python train.py --n_layer=14 --d_model=96 --n_head=2 --n_kv_head=2 --head_dim=64 --d_mlp=768 --vocab_size=2048 --activation="squared_relu" --norm="rmsnorm" --norm_place="pre" --norm_eps=1e-05 --positions="rope" --rope_base=572000.0 --rope_fraction=1.0 --qk_norm=true --attn_scale=0.173 --bias="none" --tie_embeddings=true --parallel_block=false --extras=["local attention windows", "gated attention", "value embeddings", "short convolutions", "an embedding shortcut", "learned residual scales", "capped logits"] --init="normal" --init_std_qkv=0.0529 --init_std_o=0.0 --init_std_up=0.0529 --init_std_down=0.0 --optimizer="adamw" --lr=0.00294 --beta1=0.9 --beta2=0.98 --weight_decay=0.08 --lr_head=0.0143 --grad_clip=1.0 --warmup_steps=557 --schedule="wsd" --decay_fraction=0.727 --decay_shape="linear" --final_lr_fraction=0.0 --batch_tokens=[8192, 16384] --seq_len=512 --doc_mask=true --train_tokens=103000000 --steps=8456 --dataset="wikipedia_en"
Each number is 500 + 25 x the weight over the matrix's rms, rounded and kept within 0 to 999. Layers, rows and columns count from 0. Numbers have three digits each.

# layer 9 MLP down (transposed), 768x96, rms 0.121, rows 509-581, columns 0-95
543486554516523537510496501480501555558512495484472486490461500559527474480502521488494531487483532510513514489468485496478508498491425545473501483502483538513488474505491476501451502515471480519490533491487483488469560512472481505500512544500521484465518494504483536496479479500495492473
508517493547522537528482507492470518545468533512471523482499550500515489529484496517476455503470477474510511530511551519503502500463515515516485513463508534461477491451503517517514485515486504502522501458535531519533507518545495487526529521468486480504513512468523517550480495486485507488
510458528560466526488490475500507522510519457537516485507527523457478482492491514529503529471513512483490530550504501543491504508515527480494537498457459496479492520525483530514501508465468477513494504550478501506527513518448534493462547475497477482533500483505501519485513500493468526503
502527477528500504525513532486466543471513453499496515505478500509563481487536471520467463483504458527506498538527488515483502523467482510491492495517554515497539551519536485483505503497506504508518535488483505564512529457469477504460497527492483513482489443482509486491512511562480493471
526567472431509475535526561508447535492524526512488517494526525502558516522509511519504526464523520492484525527472464522517471511519512497469518513532492497468498488498502524496497512528514486516516477517493485504497505504486535552497499504499499501466527503497502476507497501467547478471
527449516515473521578465490502506468518517515478552458512507455472520485434541529483488488500501519537500504516532495517491454466545539489479523483494493470480508475492478521467542484521466537509485514511501499532465498531525477466522485513481517492491480494488484540535489507496521515512
497437486534544505473508470482503523497488543519505498485479501484538490497525486488490534561470507508471513434533515495461468501506478551461512534490510474521495467476471505487520527500493453490448494520475475514464527473454500530496524482516514522520458467469534466520493533504527526506
536482505503518450532495527512496543466516451541499502458527515518517491491480507488492511537485470462505475494538510538498472528450498455510493472518495536489504547507516486508503462509517540499525527497492502512508497535488495497480477536489534493472522495451486528505499498487501448492
530535476537531470523470490493511538491508479543524498525497555503489526486496493497477492541477518494540563468471541471487551489475483497472496490550497541518508505480527499494504498554482506515462511465474556489489528511457523540521502461508525545475479496479492500516495522474525466513
523494505476518515486529537491518513477470485503531550495500524494501504484482530508485522495453530504489495504504500464459523498516530527489488534480508539500531466539521538468515523458474470467490503485477488491500520503507493476459536510550520498481518475506453494494448459504485485527
522532519516497514576467488459479462486486532452495518496529549481525478525513537488486504492477492480533513546535497495493463534507477481482483468503525491506496497496491505477507464497499544499466521473527448506523496536518492472499482463523533480541487484486492485515502516490472509510
503468545519499548523481511523490529492470473524467503506488479586503435505471484482507496500516502496471507469459514488487482487535481525456547492505495479501540516513493492464545505515453496520495516495444490498560496527520461505504556506472523427523499524493473538521463482529485516483
499477477476503496479517516503515498459443509530484486470512483489496500485502481449502537510480520500527492547530504478519507514513444488488503529476485534525505495494494527546498471496507507509496540466456525516486471513511524482479520543464494509522515497501530497492509530466477524495
544500489518524510525462503488455515478478508526536494487454522494521494519510500469513515495485509494449522501485478473492457489485524536461520511484496459549491571479502484504450542505474486499558540551483549484501494512472439494484506495503436538482460449500473450490513510501515502515
516495457490501461540504474462485467507494462521493529523497505497534529522521460479484555513496490492508472479486483497474546483537539534543509566479531515519506545482541537483483479514530472510471502495524489520469511568510530479525518482464521485491564490463471534532467545504507492505
500497520517461523509525511518496450466493527532518541488504517531497501501475505495491517497501501476502510529465475485481535500515487500529518523543518435475493503529487525493506454507498513490466452533477514491512519535498474472508504522523481487558465514530502477483509549505521500522
511455498522499496537466503519509511492535471507476484535479520488477470500511479552543513522489529480498454502446515464503481499496513505545536556518468516500496486506482517527506458496479458497515539494462509546457512477508507541492526505485512540537458536472515514483502482487473515479
468508464465523521513521507483488439525539528504494482508502528519499448523467499512510535487548509507490529438528519468488533480496473519478527518519505481465451516520509463473471502518526522494533521498459480494498551505494513499549512513487528532520505531500485489508551494508516513535
475505488461513472535477512520471481510532547523497522534543519483497488505463525506480514498521483532498470529519473520506488530511479490457551494499468514484469474532507474499541511502534478486471427518503492491470450540559503506499485467537503472518467497529456479499472485488479519535
506547535447491530519501529469534545481495527507513503509514510477519512491487531522443521535461491443513549497474527540484505520530519489472524448512482504485514486459444482494483502537503498500494482493512515493478505517513474489495527498459474537490513493518490495509508535512536527520
483496505440499511522504504502489482502530533459486538569502518485475488502440504528504556498513454541465482490533516537502428478517470499532488488547494482506450471462520540526489466468515482529501467503501537507469518500498491487508500515491480496502464517490496511508478444535494518541
543481517546536505534515510514517507523508486534502479501464459561481483522491478469444520531485488546490488504486495505516516496492474475515497498477476510496519492479483522505519506469478503489492527542493478478432557494529504563475507528496529491474466470504539482498477522506488506536
482500490444478544476518514546539461491504489535531482523521501525473490500491511480490455492511515474512509503476486457479506497499515534492490528513549507516509463520489466512478491468525496530510483501519509505484506507485498486467572508523494516524541496487515497486521479518529501510
481511526553515510505479519486535513516496470519531550500498524526516520523520527516531521485487481463479502486515538530497509471467505507514483535497556481508492508504512506498490510475475491466518487515512521463439474513462493499479512495485460529496488489519546503543451446513521517507
483536495460528427499470523451506541526523496535504480480507499477513502477480526523526483523471555476497483505451502493496524473494479505498490528526514535490521455518490488531518504505513463494525520522516485494459529477547507481482533498505491468509474516463473497496518507515509522462
440487499558454520503518479532484448490469531493499537543521519518522491496438523487493495511498508480500508496504514490509504515487498536495489485513535476517492511479489491519474483483512514491499518500488480494486504505507471464494500516476500471491479517511487468476503507490480485501
478500510446522492502470520477525516515489497484492522490523517497482440505455504491496465509526531518497492527520474463484433469473499508493452501511506482504497519527501507523435531517482512488505502515509499503537520515497468482484550491510520496517520502472459511478508488505500475488
447514530412510462566501500488487461497541512501466522483490528473506530486494476498512513528527525497451495532479456490499465487520488501488509515489507525505528478525479518486503520510511491485510512519489496502502493539471496457500511494502538481476512513524483493481506480475486497499
460463511493470496484490476504463515475461511527492471494559488528530509469500537496499514525550491460509514490508457450532562513453528540477530529512523506501491533475480468468491474534492451451490502483555454493494476518508506452479489509546479523506493485477521453486502495504513454535
514514468510525532474491479497481535469504485534527521492531496485470543509511513524464502471468450507538493513456501502561476517473458476521536536513481487486529478487530517469497463489471518492517493482479500503550514498499479548520493530493516474482527504508515479517532489499462519526
485511481534476502459487477521512472483526520490474443550486544477484468461441476470474488518515528507523497510501504489480522511520490519476519492471475498484494465455520492517508467480498467496505536545465551532494486507487510502500511471503487511514521497530489515490523484475489489482
512508494512483505501488525476500451484526530531536497520463484507508468534533532506508499480506446552503526496554466509460520472500525537487471477523477468497485498517487506498547456536563491494507510522495486499483517493476493504485509482466505525498512482486548499468547519482508487534
517540533509514525490442516505496528519489534506503515537505577482502511498491501505488503496510481533516526513509474444502494518453461511502486488541497531479469471513497494499526483495551474506515525476467524536485498542556502507458498489454489481483498496527492527511521522508508532472
499476513539496513501487512528470446514465478490464506484507506555476530490513502474526488513519514544464502514467521538552501503496524495510534535492511473494557536485522546490539471505506475492525470491520487506507485491503508501565488513494550463525473537559484490494511497488478522487
479479503480512483554524528479491462491544500471496460520468502489503507498521513511457456513467499510470505469508533489536511508494503539470460509480500479529501537486522442494484525478473444478509484496472505479485486514563491501533478485501466509526498518486472514526519486492539494499
531497527488557508541497526461480489476475490510510472514485482470477505534462497492497526533508484472522520468487531505467474508492477478494469495478523492488537503534491489520463487486506476475512509505523484500493472517492503529504530521504549516487495522515506498489543503462501521470
498492479496495497464533538517484482470539503520507480519490509504506531483489543482487481491476474484475516484490531519587524512506512509456450536464496517512496522513520502471512487462518520515514523487534534516515496516492489505477519427532454518475521514494563482535483495498466504513
497514471466493515515513506490525494556495530470535503513518464538552500498505460467469493499478478481483511570493501537468489495509517423467495476510524520506510484519489536503536486501470503484456521539484524515477516498492511550451536494475482447454515509469546517470516519547523469484
478502501466493486463529520463505478485526504480543475476491513534516516494494505538491500515494528477505458537494509481502501501464476503503507521535528506521463489472514495476496456508504504559538542535500518506461556565490477475536498500501490522484533498530554474513504485494496460516
486501478467464522539461513481473530506504513463510508499529517482484568476538520506455468518497524477441504528516509537464496474520511525486534487484462574518510503488543510502526507521460475494484462523482523488505528477466509562501524521522501521513504468516480545506509482556467490473
484510531506474483522519514497453463494507504498486487518480515503530509485470521480508484518474510506520480479496434491550500474506511475510523534509543463487467504442516505519507511517540498524500495506492502492481481481504466476564489522494536487518519536486526481507476533473469502519
502541487561485483566494461539511478490452507489487506450509529510503496475497510495506521515508514492505469463529509457495510534463528516461504555501498452479514493451484489492530520521526507525502454526474476525506506490527498454484499498467500497479498499495502538492494461502496512498
481534498577499516475511514510454508536491509539473508478477491496526518496499529509477471484508485483476464505472532577462496484510490494512514529490540471519509486480462461510518486452503461489490550535513482526542497481503499474512534448546464517517480490511535518516530488509555520540
528467464462515513486479523491506513502505518500465510480477539517463502509443491477485535511509471533501469493512518509491510518488538484520502488501510498494475510560549499476498485472489493480567495495476511491528482521497491457506503503506474496525535487515520520457513546521476497492
526480486465517502510470536529461561497465537488470477528446523542475488503485508529489517501529478553470526523460525480467513497504531557492530478498449494491455531508522519497491524527489471517540504529480491479509491524477489514492510495493474510469480498516495509507505496495498469457
508525540511562500537532538529477508494521442532460497499479476482547538473513477500432535501493501547502554507540502488478552545487492487492484466480502497518452491477524462456519504487530449463479550510448522528477528514453451478518496498499554523478466480536467523466504515493485500510
497489516475491508509501494502464497466503476491466489481512423486483546484494507513546485504491512532527488584543479501521532504555470525521521482469471519517509516539464515484478518505480530496541523520495486503503525470507506502514498530516533519508514537521479465488512496479490487504
461504494489508532525475494489524558487499481481460488492518508507481472476537536506500488545463523511481511489458514479452572498515462498484444514508489515498520485489523499557510522532491486477521522506509534486474482533517445443474500478484526481507469498509495469495513492488490465517
505529480517506517521483520521491549476512438511469549471539501528509457466512498503489503474554465472486502488526527504478525506483471481476559491490511520470481513493486469474494542525531496474480502511493495488453510522503515460504523540505478546491530449497492490477471514555475517531
508503461501507516506485527496520501521449493496495478510486473490481498505442488529487475489477480534521512482492518493488488493532507510511512507500507505502479473530493506513476489526508525449509524445542491499496511463503487482547535487493505467497519466504487499479548502496518486539
485564480558475477490519492502478441490495490542491491517516533517509464483545480497470507474527514508493524488487481485526507527482471512474565511501471489491499474544498529503531496516505482478467520516468487525490541488495477512495507476507492491448510532503508478506494548504499496492
501490545469537509507489515496544540525536499472560476518449530503560529539461471498534496481480527494482438473505505472542500519553451485522521492563498562494490486516482452519509502513488496495488482529462540456471468530514471533520488488465450487507505517495526508513492465510539539490
506475537461489518547544442507539529521541524512478500504529538501496452517484487501526482507521486462473477517476490528492529522490526523494499505483535533470495511457500512500488483445536510485475497468443523475443492550501505527509470479520477489481502473483506483521476471484472541497
484494493528543534487481511492531422500540507519521528544524507505471502504506474463495473486533466491508474494520485551529502494492493488472525525558478495546440490527496489487492500500506494512544475496465496472493510463492483500516470556477458491498502459493494478495496514517522482493
489533464500543481486481502492501512454485505514533564495512505474535524494496518534506461509518487523491476467507497553463482475536474455475507474494491517527524485489538496501508480499575491514545546484533553532528499488498520487503467520523454483517496488464496448475509508524516495494
447499489474471459514507479492482484470496520525517448482525525512490489497495525498519497505516497452496529474550518509525529471497483495456523478503482477485480465449463523510524479483465458490499475525517486513503482506507520513481535475488476494529534489528530504520494475492431493512
548503477473505472567485512476520549493511520523533447572503476468493487492471527545496507479485474517537530509509502512470514507463479480486511497492477520508456490473516521477519479486522530532494513462479499516525517490561481518527520512550499512480466551485500512487483475497503470452
514489491558504520476499495476508567527530491553508496455499529515496451526502475483522525489526485527508508477499536554506536476512510497521488484476494492481474467453543523538522525532482470502534501525500526491466554489482453491499507512521498514452557481499544504491501501527514509469
507509500478508524532517441537472587475541501490493473477558501497505509487508479562473513584489474530542513501472467525499507437500500485508533456501497434475517513460523509528502503469496481506490508499509495520485482509519511531487507516476518475498493513469509481446508516543519513498
466538505549461511501491457517529455467550490482515540511481486506530504530459469510468488461469485530511476524474498477517499461503506477491513479501507521454472520498511500478469470476492489494506505513465475523523492488514497548546501469569519468510543524470500507481457527535458517523
505514522525506540513519505502522480509487549548524503500504504505485464518482520486438462450499511478503515545528527504450496481512531549514481517556501488472451489504487502475548464517516466519507502451508504529490548532537486537518543534491539482535461517525533507471503465528500490559
503506498438536500580477467521480495497477504527514500510472466475480510458478543503497526505522507487525479508494511505528514493472505470521491534447531515522525482520503506503450520512533490479480523487508486485466441469482523474501521520501483501497491481493495472506468481513490521511
479502522505480538485510465509502512488478455502516533493523497495475521519489513572482483500525482519483479539486495482488545510465528519465491522473509518468525471481528483484526541472490519490474553499477521447478530497529526488541529533475473515485524472504496490504457521538494509493
490528536525505512508543488488498506485514547494503521511498486512480492523534510545503496520503454508491477538510565486506487461448557510513528554438556487528529458497505468487522519481471491525491516484513486477486498505531504457488519463490504463575492520521514496494467504492546508496
516513532475512494514476524475480499486496495491545585483513534555507523507504477488467531542519489517437484516457494531525475504484507473479522519531504489505472460522485503489462503477499477517491473481526478492476506444516524465497504477515474472474490477518504544499485475588546485494
524479459461485514515490510548508472514502496513528534509483475482460538514505509522543497481514498526488498533510519491480498493506475493492512482442509481514518497517453508514486443489501484487516503520444482508526507501535475500527492496478522504528532490459496500500498521519505504529
479499466473498538480487492512482517499525483520511504547498538505466504483466459530475506544543505452490467483499485563458530491503505486505489517548470469527478559485517520544443480539497442509494533500525531546488539502551524496478467468477480512538497492468529487525514498511469529530
503510485450482507530529523546480480462515516459532494509521514505485477510478488559542457517510475504527497483454513519513529497503491543494493506506528512518516477510498543507512546505452533489485485504507525475478459483525514508483545497503481461509502516482483442488468517525482518488
547505536541553492465520468520492540483512529513483487510507500455484498546514503479514534532494479451512514487507466526540549468499495520515521492462479466477520486485484499483498510498519499506467510531463534472495495548489494546490457477489468504497500483540512541491499534479501522447
489545494418459471527506514509501438508485509476517483496443493460517515509503535481477487533520514498502499513501531524536536522497485522532483500478480521498496493517511473469477501494485538492509532527508506477467509492508508475448485514492524487483500498525508502485494524520515484509
486462514492517466546487499508460525506498475566534495510474488496469493524493500527486512467486517477535491505525532500483500462473470514461463534517486486496495478489494505475491452472494494552483484506491562468495490480508484505506460523512532524467488541464502512498449491522511534494
494519487567497507523480485504526455485503490508498497502494519535485481535465520512492495516522505537465479434509541494499511518496529482473496496520496503541541520521527481482456503466516503512468498518477509499484461469522497476487465518457452476527505481464482516499490496524535510502
544504489499526457514489497464515518526502440489460522465497490476483470469494484488483511479494487493511515509496503545496485477478492542466521458477458482487491451510484513510462522501511465517508545484484507508462510499517496499492454485462495471476511495508477478514495531503488502460
# layer 9 MLP up, 768x96, rms 0.127, rows 510-581, columns 0-95
488468495529502482504523514512561506488500479437494493520492520491504455507486490465517515522470494494506543468455466532487462531458517506532442506505512529472495494538467470517499522502469505533478542505503512445528459466499471512547534508498515514473484520488506497489477504488525490490
506568532501493538519521507509482510500517512450506523519521538494500476543502455552475496519521458541504518444493526452488489505497490522499475532480520531521501488510537503514487526529526494521489528470512458520512473467458509518521467509509492476472479514525508468508506489497532490470
510517517474479497523570491471496504525510483478478481502534496478474483505503465493493463508461537508551494470504502501446494523520486505508538462464535522492502504504481507489507523492463473479447475523549479478523502498488527502454470518487490537449520514479510488473499511514464546485
522502500537519477515502460498507495467497500491485470515506471481522504474516516534480533521498545501513510505490496468470483508500533451528528500534534479459523532516504486557453523491477530512484530514513460482487474483514539460493480488518489479480507483546489456491561507496479509502
507555505494446513533519499491527515526499447466469500508445484481494496585496495534508523495494474500506526509451453467474522549504541484505504461514492500552464497519467484521462490475469532539480525494485463474482446462475501521494506505466497513515508488485515539514495526509498558484
504503513475495477475495478508502529509515478521463519475517507486491499532486484523487519503493515488499509450497518524493497578488477485526487478426478497502488541501533511549501506525519476514474553501542491552467472512503491492515479528561500517458460535472538478508490542487501533483
518517499486508497513521492496544519474498525443500521475524485537455495504526475469501520492462543484474507497494487507473495455471514501489483509515528464537523511470490525491520533501478527499521491495525461508512507477485469499486495518540476535496530490516524539484487482509475515506
469501495518450516477561509543495517546445463504476510503500489490454456525511490511473501523495501459479521476496486473433523555457500485474517511527524531538544480508497463517453510532491483502490534505477521488501506487495543492492484498453480506516484484501540515527490508484499485484
501526522450509518574478486513495513478528493452493494511525506497514464485520489498534525503477507527480492480513492524497475531535530479564489493500521500506501473513503496509516519550511487462476512521498499496543464498501494467498481487478499505508507496459448481524494571502468477478
490519512491513493471541505497558504484490488479505554489484482502522502555487432487521492500522466508502565477511506471483521511493509497499493550526495527480485463487502499490491522453490487469520502503535480503491504495500539514517499524480464490538486503502529491503488485448492496528
500506487487458505465540556490488527494500512505555452456532493536501517505545481465503485510475549451490507446480456484484481470484516476489523510542519525497487543525487543470528511473526490556491528509478479528500489540442484504513520486513491506473496464490494522490458542438514513451
514515507494529496515486527523503507501534490493490523499485546518481512517518484518515495548514516535509522527471473490507478481513566496497485489483465434490488500498456497474471536518503489472468525538508509514519490475498525499544466512548526511489522458501516495498479481506482506498
438462533512486535518492522470474523472475504483511482489420526524466523473512491532490517494493521497492520428530534477490475519517507471495562489473493527502508490531495524490471541501460481483465528490440475496544508499476518483474496479575497524498464500515505487508501484509480524493
539476482473543496583473524525522492501461468480523489518512481486471493541551499493506517501510474518511485539467515525475515493502525467527468507522517489520443547464506555495476514517448546543489523479506487498484486497503489452553481516490526532506543495495457531524464573481477466501
534513513489440471471497496507492515514481500518489481475488499506478514539513511492498514502494494507516467538517490501480499500471529456544538494499518490503543504507515531525511511508519521469490501520469468488511498526521483496587451506544507485528462503494486500511471503466483514480
517497472509458496509519510548500515463529514507506492503512526538496451516507481523498525485515506503488486484488495486511476486453462461505469511476522498521491471539458542513475508495500471487512539516502471502491500514499527490506531465513482536461493521440489547505499512418530482479
511472464498485539505457505486571507476512476451513512528496513532432501536532483504507501514488512490544499495554478456511518513503507487489488505490480484508522533480517547470492509481445487507534507462517479496487486516505505503555522495515517512455464491495492533506545512502480504533
507498459500542480521502491530528512455504464489498531498461489445508507524494467503498521500501482527493507476476569484502522495508467446514457488523512454501472499530502493500451507507494484494491527523555485491501447489465500507560542500517501519491506506521470492498538507500499540464
488516465505457508506506488519494501468492499496504469481471483470494521533484464511536457520465453445471528532459523534490490532516507486501503519503491490478460522485472575488530505484483520489473493474474476487498443473494490500518518515526449504481507484486476443508511525508552492498
546492490470487522545530495489539538502467509476516441480472511517481508540540488449486480540480485537484541539487476495423473547525499492458452493475493480482496516509471483470484512488492451522498515541518513487526527491457468521500541511492500520476498453495517495476531528490492500486
508515485495513516475559520518543510501501497512499507515487426521493486484504529505450507513519506506523515522488492509490497527484527465519530474518485504478504514485467511496480535507451551521510526496451473518466478497525491503479525497521466493526501527460491505493485496472521536464
526510542512526509531510490486499507471536499464526510465518522470484490530503488467520505492517496503567512513490453509506463508522497508485471496465528501480515485529500518474485562474514504521516534528468483521541506538483538498501510499531540518483527489505494495490504498495485481468
463537513479476513528490477518507513507524454546498474503526544472481516534507519501525520514533510496517516495510455507513516547485526504547504525486486442513532495489497522549445503524495507463521491485480505512524476495487469508545474501523508491498521475481494483471508538490558509497
483509536513482488490491553502516553512557455476522510482523454499516504538473476528499461492518531500482537519537483488464515485525492473515494491528518512540521472512529538529508503501502535508503520483483517501508479513455512500531490476503476497501491483432487500517495506491506514523
475507493505504494530533517480514493510475476496500487486501458494517509517490474473490540500499483421505523464490495501457467508502496535504508495499485477510473491501487494486497503502489514464519506477498461473516496471464511514491520473499508481506506522492478492518490477468514499514
534530480471480484549475474524519494502530491469483453468515464477496492515547513453530481495477501480510524491511511502501499501533555512496517549487478519470493540509491521485494514534511530502491541506500454505505478475505512517515525488495496504497523475525526484499496512525502485501
475507471469465489506500513520484502499515506482464460474557523532523513532521492475500462494496489486472530482495468524488516552499485476520440533478497515504491480477495505501503489486483494481467521467553497485526473482484510498485484509473479504490487537521488489523512523494511468479
500512519544500508533466494531505534447503489484535443492488477535510483486504487499504466503509513510494512487550508446528479494491549486497476460494478462513493476527476470523490492526479515485482477435521461532508470510526478567528488545488510515474526497492530549501516529492544526449
504491493479488515484457527522493505506527479534563477495496498494485531484491485474554533487477461472487507497490491493444511465467494482498490476517516470512471490517479518472449485539450484514502539517525501516506505502471501517557479500461526489471498467475485469494527512489488518480
501537482498460503498512476524507516480527457490538491514559479494507461492496441472504481506559528481493522492493509485514504493469465516520471494484496451491548497504518493505526518485516506516478473507497502520489532506479522482535484487515501501473453481519524500495497507481520477446
497516510478529553510504501495513516513534485515515517444463463499505516517491494524522461464516480480505510511507520475521517482497539508490517498483487465489518517485487508538527528514475540556521506523521521488523484507484478501484468544516484495477521517436528491523543487438532531528
521517545500503504495517493489477501540516495474511453504516489494499459477507479487518502500483508460548496447491530511471504504452474492490450496526506507526520548543467564519499495485481506489489482486529483499511525437556534474501472504511514527464524497487497520534534520495498504465
508489492510455469519505485529509526508493482528535451467497523520496488559518483479526501516517472519469515506548474552470508438505470476484484505509527476487522485506469489496473509547487490491478528532507497462479458518437499493492501498498504545483505496495512528487493490467472488514
497476514511493460491523498472489502512503493483499439464516507470505481545498478536457485535465492481487496443530529501463509480520489461483512500539524515485503513509492468505499509524521475481506558521511449509496469496473467459506467518499506521475499489496475480493496524508485511494
469510471453479511531492488534474506485502495505509491493466465514502528521494493485525511518515544473473511538508506471531518497487493518500470498545552501507536508476464525486504524511483502524506508494502496554498503457507501477524521497460523478517502462499487508511466492465497516504
514455507514462482508530532493579498471509470504526449447471529521510531522511484527490511512512474493503553514472542492497502490486517511517482524454482470464513541486500496491519505471488493532424489511546489523537504533513496513472467508547509503481489476512492504480500488454568497488
486483521513488545465494494445554542524457462442525460461526477479484543491518466511533459522492436513491525472544480502500510501465496469542521534507498491531527525483487518487525509500504524562511521461532495488475506500509485483505501537537529515482539518447488496515486540527523532483
456532509479530485473488532520496512510520466528523472447479495528498528506490493506519464520498565492513529504485526487476488528529548518482468510509533483526496492492481543486475493535468523464513510517550507495478519521484462463498514506495534550508502437505525547514542534473506489511
460559503492534536526511531479484497503518518489492454477490503502457509550510501538485488523478522506493519487568532536488455498450499513512481510508470490502477553463521509520452547520466504534456514494486508471499512533468526521475506460572494475509458474484536487479518508471517515504
478505492498468463501496458535506495515502468513508479456513486531494538508500523480509514484513511525525479489486523442492475492506482486525486546497490510500476494524510498530505500517500468449472514527547467487479496510515502508551480498490470526529514479522519514525500523468521498439
531564525515516548488467530481491492494496494494533504493519476479503486540539494497587493507545522497484497484514518456471543476495485464514461477515495495480516545512469487507529488473500524475485468464514435505496473510509498492530513479484503521453489481509537467508510516481492506504
499502526513479477526514511445484535540487517513474517509480489483438493453527496511542533471524512503517557489483535471490471480488509434505464526498474536492520491470457495568508523499459521487527501497541505487508484501466532447486510456516515511506498514503480509502514491484493517489
510487510511457486534531525530503523502517507529492489488486512503503537523523478557493453519530507483486537462544473531426483502486501493510493516518535501493489518531485500500478494505492517504492516486506518493499461510481502517517534524510527502495530482488501511494489551523539530500
468504482496513493503473439476515532472505506515486538475527493478493521538524519509489508521546517478498471496508518492492520501489499537488504459491507479506447518536506496504502487450507508526478515505517504494546472475457524477523510485502506501518477501482544492522545565477571537498
473530508500465538528537562472494487467478458505480501479512481500504525539547474474484515528510534533495529486535505527504486552476505504490541489480513482536567497472461507473507485509484496515503541448463491503500480390470470441518544515536509481483462495538507596474504501440496480476
469517428476478476499516496465489519490487478471483525483517487461508499511488477478502482474505521491529522479531488468495465509460539515499499467516504480460489500520510500521448496466508473470476507526552515516481483466509532491508496468457529493492517533501512501554544526487527507506
490544478527511517493538522482512514493553513512498479460513513490497522499500480471512505527509493529500518498504536512523466460441498517497493527575499475537441474526460531516511526498502486501508527535485481474511483424482492472491498503500489534481476517473515476519514507519556512499
465498530501512481534497544516516529527481506492557496490484528506501452494513447521490501534506467511526487486514517492514501479507501468472502501552481448494479491493528493498479540451459511511451488542544467492507483490488487500521553474521469492530467532509460508497526491500506542486
527484527510487479509514506537492489475520457448513495479478488476477499465529521500509510505489496482462487479515499483488483504470481468478464496476502491499528524511518482518520502516482525514497485535488476472535520482491494512489445498504480501505490538455502486511479486506493493478
531515459485474491487483482559490498498508447502543525468533510517473507516490503503511492470488514491520512465509500529491520504484516510503458474480504510451511494531488550481525497504473476473507542460551464552540499484478501482516529506524510500462489517475480486493515509497467540494
542509439478493481505513485490538525547554477451487487488458451536487520509495528460555500523459430532484537463511450497505511482539571489522478520497529507517498466520475528520504516476497538505515512465510479510564509519496490489498465596481482474477509505479495516498479486482530533478
548530543514500513483470513493531543525498494518529468469490513538489425465513448500508499558523526494506492453484480511498482493503529487481525433534487532502527480465479487511505514518513468502495490542481495508501460480529495511507495529468495531514499464521482447516511512482490473514
450472515502476496533483528506503504549544442540554496439502480490505536509531509499570473511454529515521526500516484502487506469495500485478503509476477506530509453475492530524525504494504482496509493512525495473525481490483473521512484547471531525491511501463517462490515488498527524494
520492481530498531491488548521536529512526482516548471460530522498511456490495465488557458530544508490497482499481483529493536480512510476530497499509517494485542488466527496531508499478504522491510465490483478490556454497476483483554464495545468527462532479475499469481531561526493491471
456500495505490493472516531542498506461501459487514507532503464497508458482507504431533511504479480470503527496530498535499513538479504463511501474498472500518505488508455473500472504502480505450471508449525499476545493486494535464483445500475535490495521491531450491515461491483507507491
499528458468477484483521466514510511493526516532508480521510495459494438527476533508552504520494475521541536492543503501534455495474489470545515491458481498493512512496467478529499506466466455504477486507489475483536507529466535480500513500481462524492525482537509497496479504432517527507
498497495506501489530504509493495531466524520453472515498452527515480495518530484465584536521530529516491545501512512481516489531472517530515492462487500491459513554526458448493523512497505500531470500508501500493513529480505466489515539470481481499499509477523486495520458520446464482468
452521513456534477515504471493530518452522487504523521518489497502491505538506485541548539536504477494514521446484489487482500488518501522538534457503504491473516483458502460499472515499450494483479500536513414514509516517487472513453475488511527463446536454458448472492514549493501507507
519505488513547461485516541469493503494518471510513516504515491505488492508520506491517447501532491499489478429516490488487479538463518454520494514514513541529492494526470518500437486497447481510479504529493447529509500520440540490477493511469471522447529517547517524511488512477556513487
481518464505464505544513490549507506513506472509554469478463504539506477502521511481512488587518506489495510494493463450433467509481520477463486485457472433507501524512491514512506485478462492470446555489462500529536500502507475516506439549490497512479482524496496462514542520490497493516
489455464520505517456494471506505496490488484477512490508525474537470520488505485470497496502506521473522529511528541476507494526521498469485520475488472502489495491547462537525505483526483466506467516511517521494491478526498506491489502532547488547477498434513502528518482503487454475513
501465492483469528513494509484551498545532458508528501522501452484514490500527521483493522508472512510522526474486481465496512554440481462467464510505481536484544536518467538517461537494461537495489534530490520522517470485510458453473496517497506507451517515484492494506522488460474485534
505563512507533496522532482489513524496562482491532488484506536515466513476502509480463466561500494484532489563507513464471479540486541494544520525517488455541467479504491507492491520530472537524462521485516466518506501504488482479544451504495484521457486498495523514510481488508461535490
436525429482492502510491489520480530465508494511488525483504508491503495540509471473518528512499467493461484446587502526494495498479494516490495524471482473490519503558496469509473542566508532525513497547515487498514448530492491516518516504550464464486510498486463495496500560496498544486
510483464501463461528521481485506521501502474509512490506507505461495525488536492473507479518460444501530476535489461480526491544500495504477488497472488493494472479472473489481494545509503490482495481535518484500526515466498500507463489517491524501514533493483518554536506491497538487485
479500530472494468499506468475535504502456506480503539497508510484459513529497459525497483515511526487488510458463539501488467510479480504559520499485507528533521474498504497537483503480491492551487514473489478490505495459506552413468495535472524502512523467475440444536479541470475503549
508525529525532464479537498527544502521494473450513496482557514551516508499512463489526486497468510441491513504505568516487491495522495480491472521470468513541482549499485497464506517493426465522498503501514490513550519480494532518503512516528480474526517490519481513503465540488481528470
544486499486479503524485493544548531502482508490516488513482479513486489500520475474501529500504507462502509449523520500538521469525483503515529523528503499502507533462455528486500508518525529556461484484549509491525521485515561465503479542487481534475514456504503500530487537503479483475
500505490454463521474491472494464512507517492489507516513447521460480464516522487481520514499532502500489515470482464519477491490501509511475468492472499473529515477528503480473513531481532497541496486484505453514502531524483497503509495488472468488501472475456491526506549520471519481495
543470506456496514501513503478485494512516499478470514514514499511495491511500512479516461521489496506521513471560499508505491530511492475497518495511518479537477483507494469487499543511472478492512479420491446502524491502426503457519461483488521515511506479496492519517529499502514525539
498522484522494485519484488535468515525498505526500525425517501493506451520502457473530510521534496482499502496515475490509561521503479480559476531496493472530527466483512497531520501518484522476485485492485485455517478486451510488531493507517464497458518444483513503508501498488501508477
482534485542474488517522526530523519485493488513518447496520512481487509481514466531503433502491489474442487476476489530475539517489501486471484504536499466480551485525493511497508480482521495522513491497477507501498515465442502463537502496498507499471475521493493471507485514487498539459